Weights of a small transformer language model.
Size: 5 heads of 64, MLP 832 SwiGLU.
Each number is 500 + 40 x the weight over its row's rms, rounded and kept within 0 to 999. Layers, rows and columns count from 0. Numbers have three digits each. The size before them is the row's rms in percent of the matrix's.

# layer 3 MLP down (transposed), 832x320, rms 0.0412, rows 178-207, columns 160-319
093:523514451451482515466490584520488597456483512473479457523502500498529523575492465534526515510477447566529472501442463474450500524496508453434518470484487440542538571530492482466536556512501478597455541425479567505506484484449496494441534534455414498466492479481468447483458557490522473488514525495545502362446513547530479515483523587441487477484464521501516517477540482491446607472517442488447482492571525459502477497514574550518488508484453391503492452494542506502525513471459547
105:500504552513529476492472502478434449491486493511516472504552567454479522573543525471515441495546524401496543535452516493473468509500532554475492483509420522527543525421532493530412554489478510500491441561452492530503525532524511568498514493534519450534492411447483473495567467506519518503487437515440535541449471532480470551532447467509454471419508497538497503432486583467491493467503535538511487538569465504491450466502542500450433505508483475499494454563566476435502474445526495
099:563523467480447484462490577537524519508520508483475380453501492557591450464497481419466482506483575456510489467473515458523502488470500521408516475483511574450456563463377528527496572490447481491543536523586467488482500527508521493483459422475501551510574514481539474441495478529493510538557553524463513525479508425396517456483407560502511464521461464542501486557478502512524521456502498509546503519477513491459528486485467468508470474470507438553518521472499540526505512505539543
099:540506518492506520622478473458491536540569520546463538427514528463512574513452511495549438523503424494533455513532509517531487473511431472581488474559488442475483471468508603474530486530523435512527512491454488497461492487482514506522460470509509456507468594501489572553506492465504505495516531543566535449485484489480544455427485472476508507534400520575482484488407482560526527458465499546470523498541491551482474518583434413505486393495492507453476529508449488540453524520467473
097:447440526500530513486561528492512572454478409453480512475516509453521513420534512538474547543504465459387569507448507543531486494531566470499548434429534477466510438503428462479483564491479524461485526591524493516512516474579494513481518433430481508517551453476506481486431549510475483494399404523477494481458503484466552498558491497494524502521484479541408531467486489456531550554532434531535501529534406490480483496503543495497475562463502502481459523564534555539414542471489506
100:446473472426495481525500481528500405516569462467527428476523528467479496503521464517497461465504509469551501472590480451450522458502467519509481473505444504498498553461432437577495533525532475528489499532448481465490478480562500534482516604456462503526501447525529488534477486575501467508590455509490523514552557492555435551446474519501513536570481593505556500504467471474516502476497495622433491483506486453478563530484488485520533539473473588549502556533480504534502509392571524
106:496461494434585494507581458456492524518470513443501488570496475529472523485532398537443504479499489584520518482504467460504541499479512464443512469450540502486524542566556464477430480474506496532397467483504442473550559544481530604533556561558529494464521529461570438524459505498522405453451436501485448487504568454600530504497493454462486521444519537460519461493482454536522533500502500446477550508488524480480461465567497503507441519433517432504430500430568557559532548483529502
094:496567482490474485496501486530528504556427567496477515500555540481400492520500587501532498473447460524482502566500479523501522574485544466461441453500565490477526464475532553473460485464485536533393477545484556526442441491535487505529561536462540491535534508432471525555536469462487490570487543543459488508576494552603506578491514539539469481490500504507451410478495478585468529530474539562625488508449546445458519397508479520493480528558483503517457530407469528540517454469484490
103:474435413468463534446542528511500487533489519519531496535566532447547512495485509498558563537511485497551532563582495549460522486452496512466458549481424464421588423531470513464441539544500533521469491454456478457485520574440556533492481499507511607531491522510473486477551518520541495475514545558581527540537534521500466495481506483516512504509553501493506509462479507415558451542495528402475529466509450472502475493572473490465503533517563436495459530527488459422499537553467513
106:448504476443552485516464523516447588506562441514523440508488478585539436462476504561563476477540475543514454570444454450515409416477500561524500423454467507515542506452515515544524428459526510492494530489476442513551484517566522491492486465470444526486516502529519457535491473447484483505524531502452493454485453536530490515503470484454502438505522500527471439512487482445509498494558486495476492508500488489483482521492595524463551491491539496580461485464548438518453469491401475
092:494505509498551581505445505453440521468451550527505434457462564470464501471522458396461418460465534535483482524481533546504488499535523470592474481523472456455435480439469497474506538521491522477504468581492406493429497479508457486520540449522430487485516445563530512523499478549529473484541502470556499505533484498499507487520483484504499493522561502444508496505477584489612566462495454553481504527503499511505499498524545563483449479553385535593552492537519507511479492476459509
098:473447483469464504544507472536532494548435522496421466438524550496435481552513436485458552556515429558470563475506523542546538490458429606487457563460449550551542449562434537493582440513547581477573504510509494470508502519518479494559536506532468522479445490557478552521521532512440447462494527494499456588457508431512475494540464542566446472540517579527524488559495526446529481471502421513452505451507482461467464518501466492461472524401474533419535594485463462475512503514418475
096:532508430530518517485553442531461458509496513511547449537474542499442495501451525485524471487484592513456532546579458495426489557439469531368423510585474426540456493517395529491530504455501479497508540491541520430456502469517516522490488497579466515493516542478494528557447563488481481503475528460521463457486466431495446517497505458470509421534531506501493572517520554519508542475510524560521482509459521503500505481474469535537507481507510486535524523526555532508587447412554484
102:546485486559519491557506464480452525508525489513501461561485530554515467504416470505541522446528499480506482504491502444540503569513449496458431496499484541469489507438463568551616460553502468458513516560449449552425527481501495484470547456489491478504471529516584527579547495487455441509572533511452455545426510495490569535498544468444505543391449511516437543539507456573551506523463470496487592511495527471530536435504455491515476533482513531485477435432476420481463484507480533
086:580559516456447496503500503482492447531469564518571541476520570534471486471565464532502535421482493563471517495542511502454504574501513485558509447477440497522523459535542544561561485442484571562433551560477507460515474550511504502501444483534424526463453488509527491454503486539430459535417447450550484434495536492485529441499465481510540523473449467507485533491487533484507478532520498491526441569462499467475464483462471491492533554541542577501549448457529488491526503562487448
102:469412508468483487514523513459491464504486538593506546519531511518467557554471525490493537522538480519510549511502509510520464501462487464465548409488471467525463450489508526496480497427405538531507536547424480449416476422484530439490486512553493577479506505537474472467454521519570524524534372518447470470523493506526492556454508491467461531519509510534491503504504425587526491489616476512518547545460550471599421503562528496536508464562505503490480409571489477497514578522460474
094:448511436484520525479459534449482402594500449428494511572511487512503493483522517497498553467459507486521501431505474503551460461436567470388482426578562465438491550461499532573412556551540464466393506472589510537493434408603587458531541481551513511485586507466492476518552486458453458512510519521486537532467481449547543520531506490514460489466459534484435510530440542499514550528551443396534577461545508523485573512536503478484484518500534506537476480554480549539577452444471523
110:466492588487487520526511483520484466474483426539531542480517469477404531556523547464542504501561598489510470542485553546533452466532498526484456548497528524483483531531435499529584389537446536497521496496491515459503539481527465458475535515472506585453548422432494503522461491477503496527425523529481479507465468479534563486488513562457387505451476560468499503540449491475513498499495580491529489479477493483475519454609443506499451537464505548488489609457492550516513528563505562
096:537512509439490463503494515581458484515544496500469544434479419510518523465496511453511506454478495515529560488464476553487581514496424439515469531534478503542448527521509429526446536441526409476491558456543534473592502503550543524481451501524507465521465533497463592506525459547558479529549410523501512503551528491520445527477471568484560466547561527562549508484485513527550499517474522516542518531545509516478528471464544543464516506411509425457469492441504428424515425476537484
098:480461536484452524492472505472507420444499578454564502526536507470566505501474491456455536545448551517503505468429477551548487476477514472468439534504452479538489436460542558503463524491497528486495577506521530544479543500490409548533525498433475550556500442491459565491479498485454525505481559477451498450504507491556528535553452445499458552610559541490442538627565568465480432539411528410492492555545517477513503466484506489445470504474518482467453548504526472458495538483501502
094:511513448498470564457481549471437434505527539473542498522529463481502531523488511484536491485469489522496528494397515477632558477429467471493495511557437514540541491498543510467489530541573488474491499456481549536490405541510467552476491502520509496473470503488532523499444522471504487623513507449529502496467498478461481554489471475429338495500500520464440476555538586511556535518471522534499525521474479443489541493445476466488535434504531490471447512513461532525530522481422475
099:571506453466510482491477514487538545468538570561528527438526473488530485499489511515547501558542500475490508438449553476535475471484429485487519482471481459501492461493487503474508491535562450555518469532474510472524524472488419452478559478511466411518517508451455514505503504488546526453561474483443492517451514519510443493489460551487507487564574499445436483477439511519484393476526501439451499527403504462531425579459493455568542478532455476563523466503524531461454463513488578
104:535499440481464520477526531477569552502486515476477533562548553494532507503545560553554468484471445521496481405510452511548504524570499494451501489443577529502430514504470523453533467535504472497476513534497500481549431508454459490510475525491485512563508545499479486512549496479516525433491524354503446580444461565440512443529499504471599469423522419521497495515467506602412466493456514415519565490497576497493585541488523432494485550513423503543423556498489530459478498505506484
101:451485509496472549505421540502554476530485439472502499513539532522509421478452471501492478473562527531476509522498574501494449481460466484580486496554516444504548478507549489525496495497458493559508450430566545532527552499525486406494484469521471439597503562441422445472548485438585528544479526447470514513569450446522515554510459530391625435465450485460483448514490496497514549533454521504469487530506430504442476531507595475460507446470479470532530461509425474417547518472518502
104:491459430499515537459535524457499392491512510546517487525443501570533510543430458460505509551495384459462497489473464440527507466531572524548488550467469495486477424515551479605512512510521551530533456498548477488431518529527472524470507519472461517513540481525500599515498466563525546518551487455503541450505463483536514530558486509503471477478478593515489613575464455476530458477581539511531487485560510488519446503535447511507607592479505562459491528517493485470563488467525506
096:512494455556555471505495549452541551593485474549470457465496494568545502534490512467421489531472548551482550487465536509534525502439529547541559456501447532501482438509459498493449564428522437474530494528440452531524642550549533445459447505491509559496481555485484509506506468460508436488524532505473502522503420502503435471441451496461485475495459545456476499484502499553505541452424418484531457532486491484476456461538545575540478455534493525508558546480564508415487518451486464
101:437502516526484477396517422569510524440499463500434482434486534445409476540523500488566607454460546505597490443519519492567535490494489474542508495472463458557476436434474500506444524477459435506538443500589542468433529438488526503472529515485556482478473493457494464474510450435536512490546533525498477519537472537456497525474476523465433551468505419539460560512435435501445542486496557553451508511459448437471504571516490524445535552482504499452497497489513489462475537558424464
099:444473508522464549522523551417506481440574518461492535553485502530459530495563434493439460538527502481495473434463486475490484516505392454452480473456444535462514500546401465530443494526443502483469469474499526500482487552499456517517474440506515457466545584531509503477512526459557500474466471495512449506522531501488517530472553513484501566506513466571510498520504512482530492497552512572521505459555517491508441442525508565462549488539572542475484559430517518503508527598588591
098:459507470515542499447467510483558492507548552478473511537469499470504524480523516473505510497540555452403448519553468517514448488477540506498489497475481539586487479473500492449511510533483531448518547497450510481476532533518459509492508460457489528577526483509447417545486524510458464480546550571541460515483430505494443505533431558485495495422461550512512502485496507575522478497498503395631475486460474493546479462491507510480536490494515483558557519504529539427496519500468623
102:483448468533464520460461509519583565546524458449468437551453419471536556510421494510424553453581505480451487543427529537482549438545453431568517520512527469487508576492453495520541485538484443574523474509562449482486514491430494502422423526516519477540531544494497482509550499558533422475469563573548491534564431478523534509520557473525535530509495424533559539476490459485436486539422521579553487496602563477514502526431550463470527514557555543551504557445472503470551471457575480
# layer 3 MLP gate, 832x320, rms 0.0416, rows 179-207, columns 160-319
096:558484515458484470521453497487515447393503428592511518463453485487483506437443461429515545481544524459429557510475499512516500472517552504502575536447488518453565507461575547446503529506501537576523465583488537486428497505538496492521478512563439466475487540579498501486525480521532478455468503513443522473445540515477474523495518495547481466438553506482445513525542515462504482458476487507513512536506532504489548437509495517523577481438480509515517550514544493474430504464479553
095:549526536520520514509497484476500497561466469530538475473530447522458474563506534511516573470491476409502548448491521467494498518535538461517390436485508516484535514481465524456602500538485400471550418513522491519538474502488526477477479481433556539455542593466442533464543490493534464526511502491464565445523423490503504546454559519552500510517534502488586536512461491497478470523486456565455554500468532470533476523551422553558512538511538538487569527485472542484512497477524521
098:455514569493507555578528590450541475516484460549412463484459470500483444483510511461454529531465480561486519506459527561495509503491508524492443469397471503452492598461542467448392465533448507522455490484514494506470527467526486434545554477461501556570504453498454558456534435420497542580527533567525568522531542542475461554492563443530537491508473494491543548443528450526416509463496536593529502480531446473476561507484551485499426459509479492464524454543481566483466497479516491
092:516474517452489569513514549494539542547475543540485478517509443547544549622567542470505536476485531443576537483458463484504454542540569499542490478485451460519492486526482484481471574442497503486491539520439505492473511505531517455614493425557568493530463476468539470498492536473513521473461499531505503519500548483519509447452574432516504507450443492519514449493528496539468488547482530450549440529569433443487546450566490450454487533472584488509498498459495535543491522461576508
110:491541461491476517453476491512560486497467559496482514477486497523581481491521530438475483469531535580562490550429512525504498543528503472517459515527503513541515416518541506480505456520446592491486522557468535493537581526536517475446476481548492531562464392467449499518548498492469545444422548512581487520529398546447508519505526490508548517557535434533495486545466441486437500487536506477520484485485620542570519499532527503534553504461509439454506447533558487482509482432487482
105:524519498502478550489417456532513450489494444525462536568442522498567516535408497526500505495541506519476520528528510471510481527580480490498483486529489479446487510466479472548489519434550452483478526481548524493479488537490446466528525367498504536498490527515449479468486518429473544485506505489467566459496550541431445545526483547520432501528394519466434501462521458555536437523580517520516471517535549494452468509491520446524572480604538522600432474574484520504498474573513486
091:496529496561557492539513547500472480506546527517541440599506450473552523495537545547408543490477471540522447528532447511529495494481530498491471614500493515573494488541513482488502433503547510562433546441485504529521509484510517495461507504536516573476567442504489467547493508521479529520475493534572560533489504572450456517459476497551511562506508423433534541524566445455452510540539467516486475560519517504511513555451569549527497474473509396522517486469500572499440469494500535
119:540507545574511463540632455485443549447550568559497479432475453445526454473500436497495497476550448506500508555550503522475554516521488529461451443499536467502472451505510514523491520595491436529504513435523548561502493497474461468590551486466502500552477494488473476518475491526430438480448496514488465528490477500453501538440569541454500438528455459447495492490537459567489457431487520571492553509527554470563513524554473500549474460496489509497496541461510537540421519498544435
103:517446468499505476440525535476494477482542609487471466501507495522492476536487535554552521454475531529491542490523562420490505526525513469482542541562606527444536411433443488495505506493507514494630547432463514476478517475468523536508575501532558533449566543449501427449451530470445473488539474459468540512499545477532524500453499585468528471529476515535535430482535524525474514500548454464504483478558562550439533473511501461511539522490554599504540444539489529478576501495536448
091:482524520500527426520549444504468473538487513478581584516458510618533516509518495469508491540497512475490430437477574429500478507457474502474528461471480519556533473483524491494439491514515420524556525468551515486510535525430505608503514468532567508464489495440465463508526527466545593522539499530502504528507536509506580487550539564462390469436459469510480481488428463477480506473447531451464539574582489482592487504531532443518535468452498453445502494494555512488444496532555414
098:561518485504519507462498510485457462416458432501479514515578449431487470470513459485422504527452516441526565457472527526476500535527489454523480594482481496431523526511509431550545495531523519497483467558484481427492472504534491445498442509411415452570551548455547489481472447462508432470527442504457527438513570517512558483540581500464470564507527511571484538525468593454412543537526518567523495483420503491532438473489473498507500515573490541506523554425464483473481497495530496
101:541432502507490464503459557451485522514556547496490490543460539497474501537549530588498529489492510529470497521462403432566531495459475435505490523570556504433522529499506517438555492496444481513516488437465507443485493422474456571530439530530510535492517554514508471489471527489495549585552563572562408501506537518429481535560509466534496471535481446520479482556488466504418543543539482474568499507479499508631453490529495480515524477464544505546463489488454530473466502497524545
093:473507449526459454500505515556450519536468493454496477498534548493522451505480508513527500452482492501493525509446489519488542468537499464508536530524500568569495488439479532444447441461439494520481501495468475478547517499435524513515453511423477458561497494449505526575597531512498486472530561410507512528501516462525499541416502517504552462446521357533505523469411410548483521484438461534499529509532464475553534511456489464527518541546529479433494514447478552500430520500459537
105:523488551557529456513466537536528553494434503461571537498485527539516558459510514478467514540478554519491561570453509512509555559524465581518589434457477521523558473485457484549504421476555512469535504515551502489545525500505610517544431509460478529524501536466475445597491461445512533537500425461564591530516441461454564450506484499495522544509518536452432491466507449562514504514451425499486463571504559500561527523437472516458555485496521513456496480568472545522493508529478482
095:465501521544443491485545566474475554429517551502410554500524454446534504553490491494539411532444527483484474515499492565511553506492652525496516463427488499455445481516516523503447515514515472422485497484483404483451545477455459503497552535467495510451440484484411581501446447519513582530545540493493540545489553501534537466461547468545511449530513521465478493456537518509563582510517513529423483517516515526536507429482503450529594531430524535472498442440557606569539544498453537
100:550529491511452481429528511528465440583490491602594501457545527455464479469467420453497517476520495423494418581471503554532519498428500489472497517511507552506556488485548469531512509616470529458537484496502522491477522512461445499481466513457431486518483526450431499541502558483484543424434495497534531438591533465478486546528512553445520469521572534439513505492501531536458477484474530508468474503460492516489467529471445496476468587477539471467501436493527505503471520501509432
096:466506504449506498467486494517494458489524481559522519558453494469470485537487547529468532477490522531472477446510501533494420431539556481557488466485471503520472552478549538507548582481515530469468566545489449529522528599473464505492526478480520545517500456448468441537412451483430467386460470504474462477493489523497549515477604557516470483529556484546484521515555496591507408527543471494497518475491449431496479487532547419492475542452490535475512422512514470474526524469469450
093:557459477557580443516471514531531526465506522522481522455593519460490563515459451545504483554530496483512509490498531469462497479482550552576544548463516513527475508515542488578451483550519553499487487536534527498518486595515616541463523501498450466525489519505482546479503485516505466490531461473526505539574438517437473484486493488539499528521461496373505546473495459534468598554462467517522457502604570599511462513498491496558442574474563497527500533567499517520519499479417434
095:438512544457490497502492490403423505568497546472520500451464443499572561504554407538532589511484458466495471445540409481476463500547487492486613522531506441472482487518552550471439519498479562494558412578544448450493549445472504436538511525485494468440457509450503491485475555439479504474506439512468480492473506530523602411468478499486472534499600483501484519461441503490516499478524500500532491491461473499570476553490502495548505526407514447473494430422496508510441563568542544
097:483455455515523554495449490460561535506464464541551516526553495448531443533449514510503507488534511465515571548496505488514476521442489506483496494502504494518490421535403489524458488501482524429530534544501460516471533547477486462510478567539477513524486587450587524507481579546517505574473557477520460548567505467450447492430480499452461463490489473492483475453454494441578575448547453616455498470516447485525468591483502424477503531404486502485527498507556531605451543512565471
102:500413452489522552471490485517469498398503575544492558505498525513435499490464487565456533536565459500518561470575411547543500450512494548495520478506470466478470523514577492545512478434457525446482537555512489564483495491473488520540468587465471506481475540536504408515558553498482479514515443524477515518493459525520433540520528497504503523498581511507467526533562554538419545520528574548578520475498585542544474457528545507490454478516462434544498566544463494477442503523516481
099:504555475544517509443569471518518571492492493513434603542524484538449529526481529532509517513476520511526508446538475401575457502471568492508527497512536439453449480538481554391555467486543546458499444502512556543545502469519507466486524491537508526481534582477479448521570511528494466450513486592502500543519485515450552432522489450478483481538491524519519475571512555478505457531542474462548466498484518510524555526465505407479500431444486460530492499481473453473494550583550487
094:512595512473459532498561483537499519475460439473500508475569482527531488528525547486563519467532553411463601488561550506520480535468524457484430516517443523484461552514410494511470507510497499507477553511512469472563503487514493467469518512497505499453533475509471498491479519515597528544475449457507460481448508521467492489473470540465548510433534473464461425576519495635408448507474502521462487393460525462504477512568448480493464528529535536548515491502525460443474489517490458
115:462504494538525564544544474454513566467513470559490464465525505484533518430517533415540519481530510544497537493458516508448445493445494464598485505543501539541536465487469467585505512539453466459462437539497533444612462488441484570491492525478500453499507560474475538520436480439500500472444529452479451525565526539497557513514528459504439543483422387527502504513523507543523471418525459404463499448457478497539542460467502466508488519513512461601498515418541447486482591596475523
101:522502487543540449464471501465553453544459422529487484508485512566436535513486522533467535566432479573484466519540511520541482631494495525520494528506491479480447465456470508562478490423506484431432406449514495527510518464534521517476492455459523517563530507531564502450447534509505435541452423488480493512493467540484478521514480437429466568482491502515521484467521525519450508461479489460489502483464451513481484529458514495496501532474513501417488565493512515446524485509512506
095:520582482495495530527535522480406502500456536497546556532432506404579443493496490526484474491463465544498467542512514521483427471449437510547486515516481514484502519596528492474530460434546542552569501426457464502432526486512519438547425486469438471499467611529541487501561534418485480479489579480468497504533560507565511525435540471512434517479503478525539520488473485517467442453584475453599550522505489512507479544503518470537458478534555545451498465443508498540494539470518518
099:474512509581519557476443494452553517508419477474533508470499527475495519508558451494459520529472550490502464447512507524463493441466517586525467529559531442436501459497511515512508501531456484526561521408471542511585551402505466597527491546571468482499475528448489537559536491501471617432439491451379526494460472529577514467559466496573510488477508485495455451539467447532487522451416463472435460497472485429515527474451451434474436493434531514534527484524441483477509519500491460
102:482526470529538527483540466468498516499526485548509521487468496536504498505503471462527513493521475505495479502522406500458444508469516538508474520512464506504435542525523523570418546511502450465463575479503535477480495520465526480534518496545521384500487420428414475456507488516493547462575617511502497472458542512542423533504433487607451546581423503467485493518466511528506458533534451489463500484522462486525516478607577465551515566509489541571527542561482508528505538526542519
096:511516541473480534525545496450481460448422491542547543484536591517474440481504466492526529523427454479528579462544458477486449527531436488504528514551482430510523543479508446556489460440489502472486492462468558514493478499437535466502543459406485535463514457478416484503496446511555461546478539523431520509477510593531499497448477494522504465436465525520461482475479472508530524511572499472429543516393525443490455514514555516500490459533466502432492496476511489501438502529465449
# layer 3 MLP up, 832x320, rms 0.0408, rows 179-207, columns 160-319
097:480541529485525491564570525512535498450507505558492516443556533520468553537514471475545486489562492484504499453495490466528418484469451500519572435487522485460467467407481508473413575520468504426526489477472486519499505614453580522498478510466498545564500417477503519494468495530539472539504518517469471513421481527526479564505469530533490477458512463438568588439515537453484525466502542530481449476471508429519478505502554512564540501519484442487542465545467520475522458537442549
096:473484431554539487550517470524520467528505514507479517476509464539555534451547523492465535543549531479513453497451579562481412583566501480482454509499518494486529539484493539549516542440560519523525506472530487505497510493515528493567533542499514592490490426567534534452480491518469440457469495504560516464519524481604530485520527488540527577561445430450557533544535503539496597518452571543510513536588450544552576509505578503537541504472510401442508525465529459498549541466544377
101:484481503485537457481545482452491511534532436506491542452525450535527445556590537495534477581560510486512555545442547545512505491448525578492511519500466419482496540496505460485472490476441423564478403477514524553468477482506524530594562530487543543501562500476449483527444527515499537493447548469450465515522514474546446493530484428462497472519487426488428501475541494478515563491489516534548501449532485528507493503566520455459503492533523514534465465465401498506506529502524579
097:515517444560494503415523365522508438479505508517490520433484514540510449522524516503503426502522432519498463549473512417569535447574490533485475487495511507518522471550539523554466539460542529531506483467517493590479491504489489536542423479502486485517506562479528477465513485507490458522626542514504477557481517484490458440523492569527522491475569546540501521533524506509568520455485503504467462520470487455575512472508436468538483541497405496457478486475555490472537486514513536
106:532528554492544481524501492561503494534519520516475425534566442487463539512545486529489518494458555524499555524524499474424447455460474530522570536512497471512481477475577472526440461508525496506491497529512517523517470461566546548490601597475472492445576456477513481496465511551460489533508443515442437491464548470589527490511471536549488573471491453544519492519476509423545527493538491594442483466498461485458542473436544498541450573517569536511475495476532485523566482497475491
109:526534514463525437573504465516489575541492513460470465465542470472484457501537495498502455505510455515431516470462511471448462524558505534490510362391542497517515503557514517484481488504431577554479461550497451511563514530473546503504490539585518468473474410482509426486468464534477494499507431476469457540498538451570511507490475462477523513453507490513497525546521533481491520515508437474484511555470439550453542564464521498514447507427461541448491544480476542452451466471550524
091:516497530515489547435511513487455520460504499613476538477506462502477496491463478490450467544462503568473520535562473531534476468406519529495504492493492580538514524515499441482529552487534414518431497514472532470496577477473515532539501538516464502473544519463520538580562536489478531486504433497501501473501485568454428584560468531496495451483473556437507559490476453450565485533414542477466474484539502521474503501506473445509465524517490523509501449480482462445460506513477452
119:410523556493561516456488466467490436535471479485475530547516554586483527529507493563507469529518480507467462473483533500535443537501511523509521495532512471531549522535481477505570519454492463410552423503441516480517475491554535562467509486491479509461506440472516506523513468469542516503511450480511528437551637487572518458469502452592452525481488469515469476461573513447468470583520430511472471511445458536524453585423435509515486507509432446499546504474481471470461460461495581
099:452543434396465468457487495532466550497566508494492522524445482532501490534498512551518468487550522495518481548410479439566477462527504424459493480499468454564530556482528436456535497480517467559475560521520487545464521523447551528459458466464534547523515502509503495584521554549479476482571494498450512436511497495541528508483429481482574493445458497461564507493506487487476445477507511485509464551485535507389488505443497465490532489446552477517468528503506481434488470479475563
092:435464527466535456468493513501540564477472524545531559482538452478551486531474528504440492582456537499506504449500499450519465534519495523448538510484400495498540579546509537496488507487452469488555524521428547464530507535514522558521600494479600470560501499484421489504443543523457495557568561560428516523435420502534430492508545395464444514445524462554511513466563537584478487561528492449477483482544497508527488543488471476536576519468459519555548522532522576525518545536508458
102:522464496492459424539482464492483518471562556502541542506512564452538489523485439439517459514507513565433492505528530485550446491490511479477458550511532524446575507445460560416507564531465497448484475526564494519492528437536505546454538504495544422461523451536457533489495469448495461550488456505462485507446512478429489523488540454467453511552475442469552529516458486524614552460488474475447501507533416576446480511479482497541434559476470426397449477458500510520530439488492500
107:528511486428527424502470485393545510536501463466544480435441474549534533438485540549555493579550575590486495496499476499523463510457521466412518510577483530457498460516472509473521505494496458468576510504501470440469527585469547546501463508538500504511466469443505523506481518494455540483553527485579461553476521478511479552571448496531502473511487499428479386449504457462493506456524567460488450511453456511521483508535552502462545531538590558534511520521568494517410518452505539
100:509447471531558480528466539514524509561503502502540512519496498586472492540435545550512510428557536525484486484519474534485553482524504457445460475473517486497479461482507463515530485529489561555494480556474501481540486579475424543512504542472498501585502498526532422549497487537488438454424549438438555450490522494481505474475485442497552580507454449473468558566528465522525447437464425459496455544545516494482456469474479559513462459513546526479523488480465461491479523485487537
103:478491487495458524504491540548524517501465491458526452432504454460503501493483546488480477441500489527481467437498443517491502522440454423378407487519554533481556570459496520483457532560491467470503485563575530516465553489509520521551478536507554582455464459507506497504466508480485418425497505477510484512459543530530404510517427509480478445495470502512559466564484452550536494542540499570504502497437503562409470517564482514465469567497528507576471517461528494524536489456551464
100:501480485535465432497480458480513429591471502507513523566560509555510538545474496534464554527554459517486478558440478506549571473516422470524543525507470458506487540526553450478482539468544520536440559535514492417480420523464548518467524542530502504506525434482490534516443486465519498498448512580529559495522524479506509506554501503493528417410564473514462513563467457535549471500503506477545531494550498472536487472503559528524515489490525507521495526601491427483481529524585500
094:464459533448478471576471481408489439515530535474512465495499465548463513489488447513498494482552488583482470508440481457461547541496538499501529531345485437499468537504543503433435487456581529587524504507485538478468544529531474593479469516534490505482469497495503496549425493498545515595512522535473503497507465520480517508505546485486570420497456464530559456513493468547517501486477524532459511491403474517472515460474507501563529472527451474485507495516471464474542546563532498
107:598494476468508471527525476506522545469448467519475519427509461526477499534495471469533497489537466479551491472493476531534473455511476518575421493546488457540468518459432499564476440514436567466493535491539575480504483494502424465478509586498523489517581429450555497489475537514464489536445521530499475470472573549523496514518496575553473532491488559566520523558517480462483438482487483528557498485471529538479492553462563510499471558477518492454535458442479531552541464557466456
101:487538543436538511525491496453475435552523479450465469530381496542506404497515496530505428426488478459577438455444473485523500479561495422495523488492435500499441502514459466530502525510470499457447571547527491490605513474462442477465399475498527482551452520486513524490486511546556498503552489475496521466474464536471496505507455532510511520484517525432518465461565523567522517492484437511503519530555532459560532499534446453492493544475507412488441520489534469413498462532566501
096:498557554495548436514479588486405514517493497514440529497498528510609511512589496473536531480527502503439509491523456564434532488525533509480529459519509497502478496514544474503557492416508446545519432470496451520499574580525371485504511493529427516551528526477495515515464513501475544453535453459466510516461563555442511472608518441514527502493562467525535532514523543494512503465498576465482542524489526474447525503519448509555561550608465515450458484507596496473577540462463473
095:508460453504435549495482517505546496555547464483486532569539517442462561469572477531524493528556479468506543539467456476492427481422528532503579480482514468494423440501569508501499503562425519467546436504504442531488463527466465506556507461502482447481461467498497483534534474529527547600503518449559530452530467448484452491475485478498497510441522508446527526506387478523504512550515450581463503501495419485442449523502473450447554554483493461449483531526468516517469514506499508
103:490512507492467409486455538542499460541525443491480510448465473510578576519480539445460525497566515460475565483496435429518466537446478558439521475521430479470511443438453427489547423501488545541499545459557473548533438470478519485483489555543486510445467477552534481516499476569458504474476480474503502473474484533563427506494530499452437544524588481524529449500537460468521489472474542504547496458550467463508462577565502534491549477460466462562496463499503500535493503511519487
100:492540474479524520465513495544527493497495449538538482495509501547516517488574490447482506498526535516484457471497529387472510536509452531413464439482432582451555538491439520514527511522497473419468524491572515439509456466469517545449573555485502468418468552540553496528482532506515454531576495484512465406504481501494507493462474447518514488451582518540494427544469479537479404515523482531517529488500497527541540497550527563529519539428549495419488467501437547546554473487468491
098:526501524517523526444498479547509445539456518538472524450507459513482409498533440556600520493530485528499518505472532469576490472422493452620488534462486513469508531485539534488532493448486527463500450480514473529460425490509515507533544584519492461480586473497549511488508539536585458523468535498563521540529559427519437570489462507434550495523468524498486456452540458579504427567520563496410519490490544516467465461589464494462508513562521495526488487517532435464499536482513482
099:481477436429487557502493580565463459478494459529502473472434496503465515480506456487544508490520516472529520522497466428474495484546590461557479475495517416465443403474538540489475489514564560561585539473577488520488547514454462567568486476550484440486451564520453449518498487477516536492571578511507513507525530478534513462537457499480534458457509518512520514499511491528485516501510432452487497511514544512502482519566611481447542522563539471516573504511537474538518470563493460
093:502440531430498481568411484429501474536506506457487485462521509459465429464487531488467454509458466518412470480481577502429516471485473475500509566488567494538524522488419443472518488448548500451564525499463552500457485516485496548515438536471508481475505476529513488528468486450508542521492461523522479542482499534582510490478507436476572480536496478547507473433432517484458577523460458478504525439487462518555528478444519483477460595507584473515483457594505503523526571441487516
102:390468522436474542513531603517520549476491482498411471559460485583561441558545454499552501495509501506517446410588513420484524476527497512546450482527540506489554510502547497463536423574596445515527562506520469481486473501547527518486549495501490486534483496518548518496504476490498452516516454526476465525446460496476470414496530452455550519511463484526520473504514570519480594496493513418567545458406469498504489520481494504424502534532483522577551489474537576449439522508459491
095:482460483470450492459376482554506536424452456502449452504505487472518508564505549490494573496487485505522566488503511545537497536471496526514444531542524584419497479460526529505483500514549495445551459539453468552489487449434449450485521502553477548420467443521548513513491471451551468463518553549484524494552483491465454592479503501547538470499505526502527539476436420499554487431542494450494587507494459482517434536460445446426440558450467500496552504533443505612538528499434534
098:533466504520500550509500544554507462492494521429506485487525491521501430539491567515523510531517506521525516602549508550531492473473479502449527520513566532452568502555546485504441460502474559430514472520460482527547474520508450451450533489526558473545490515563538509489476504512469456515508439531516482504485516498571584491425550587477463446430500502529420607505516467499450505404473549468506544537467430468582484433447492640505514453436517451494479491476579513526459505427470507
100:446495563496476542468556494472537462439472431454387519476401528450467520456510496532412479460497570497452486446440427519473461460523533553500480452539579455536472520526504506482470496529526466513433445467485423516481407484504494495449444476534509493522535512418510395479530513508522492496562520529478479542511475530539536505427465477446543446568572441460577580525538464556431445523466517544448530513507472514513516449459475483438486424534520456553515526512512463450511557495487529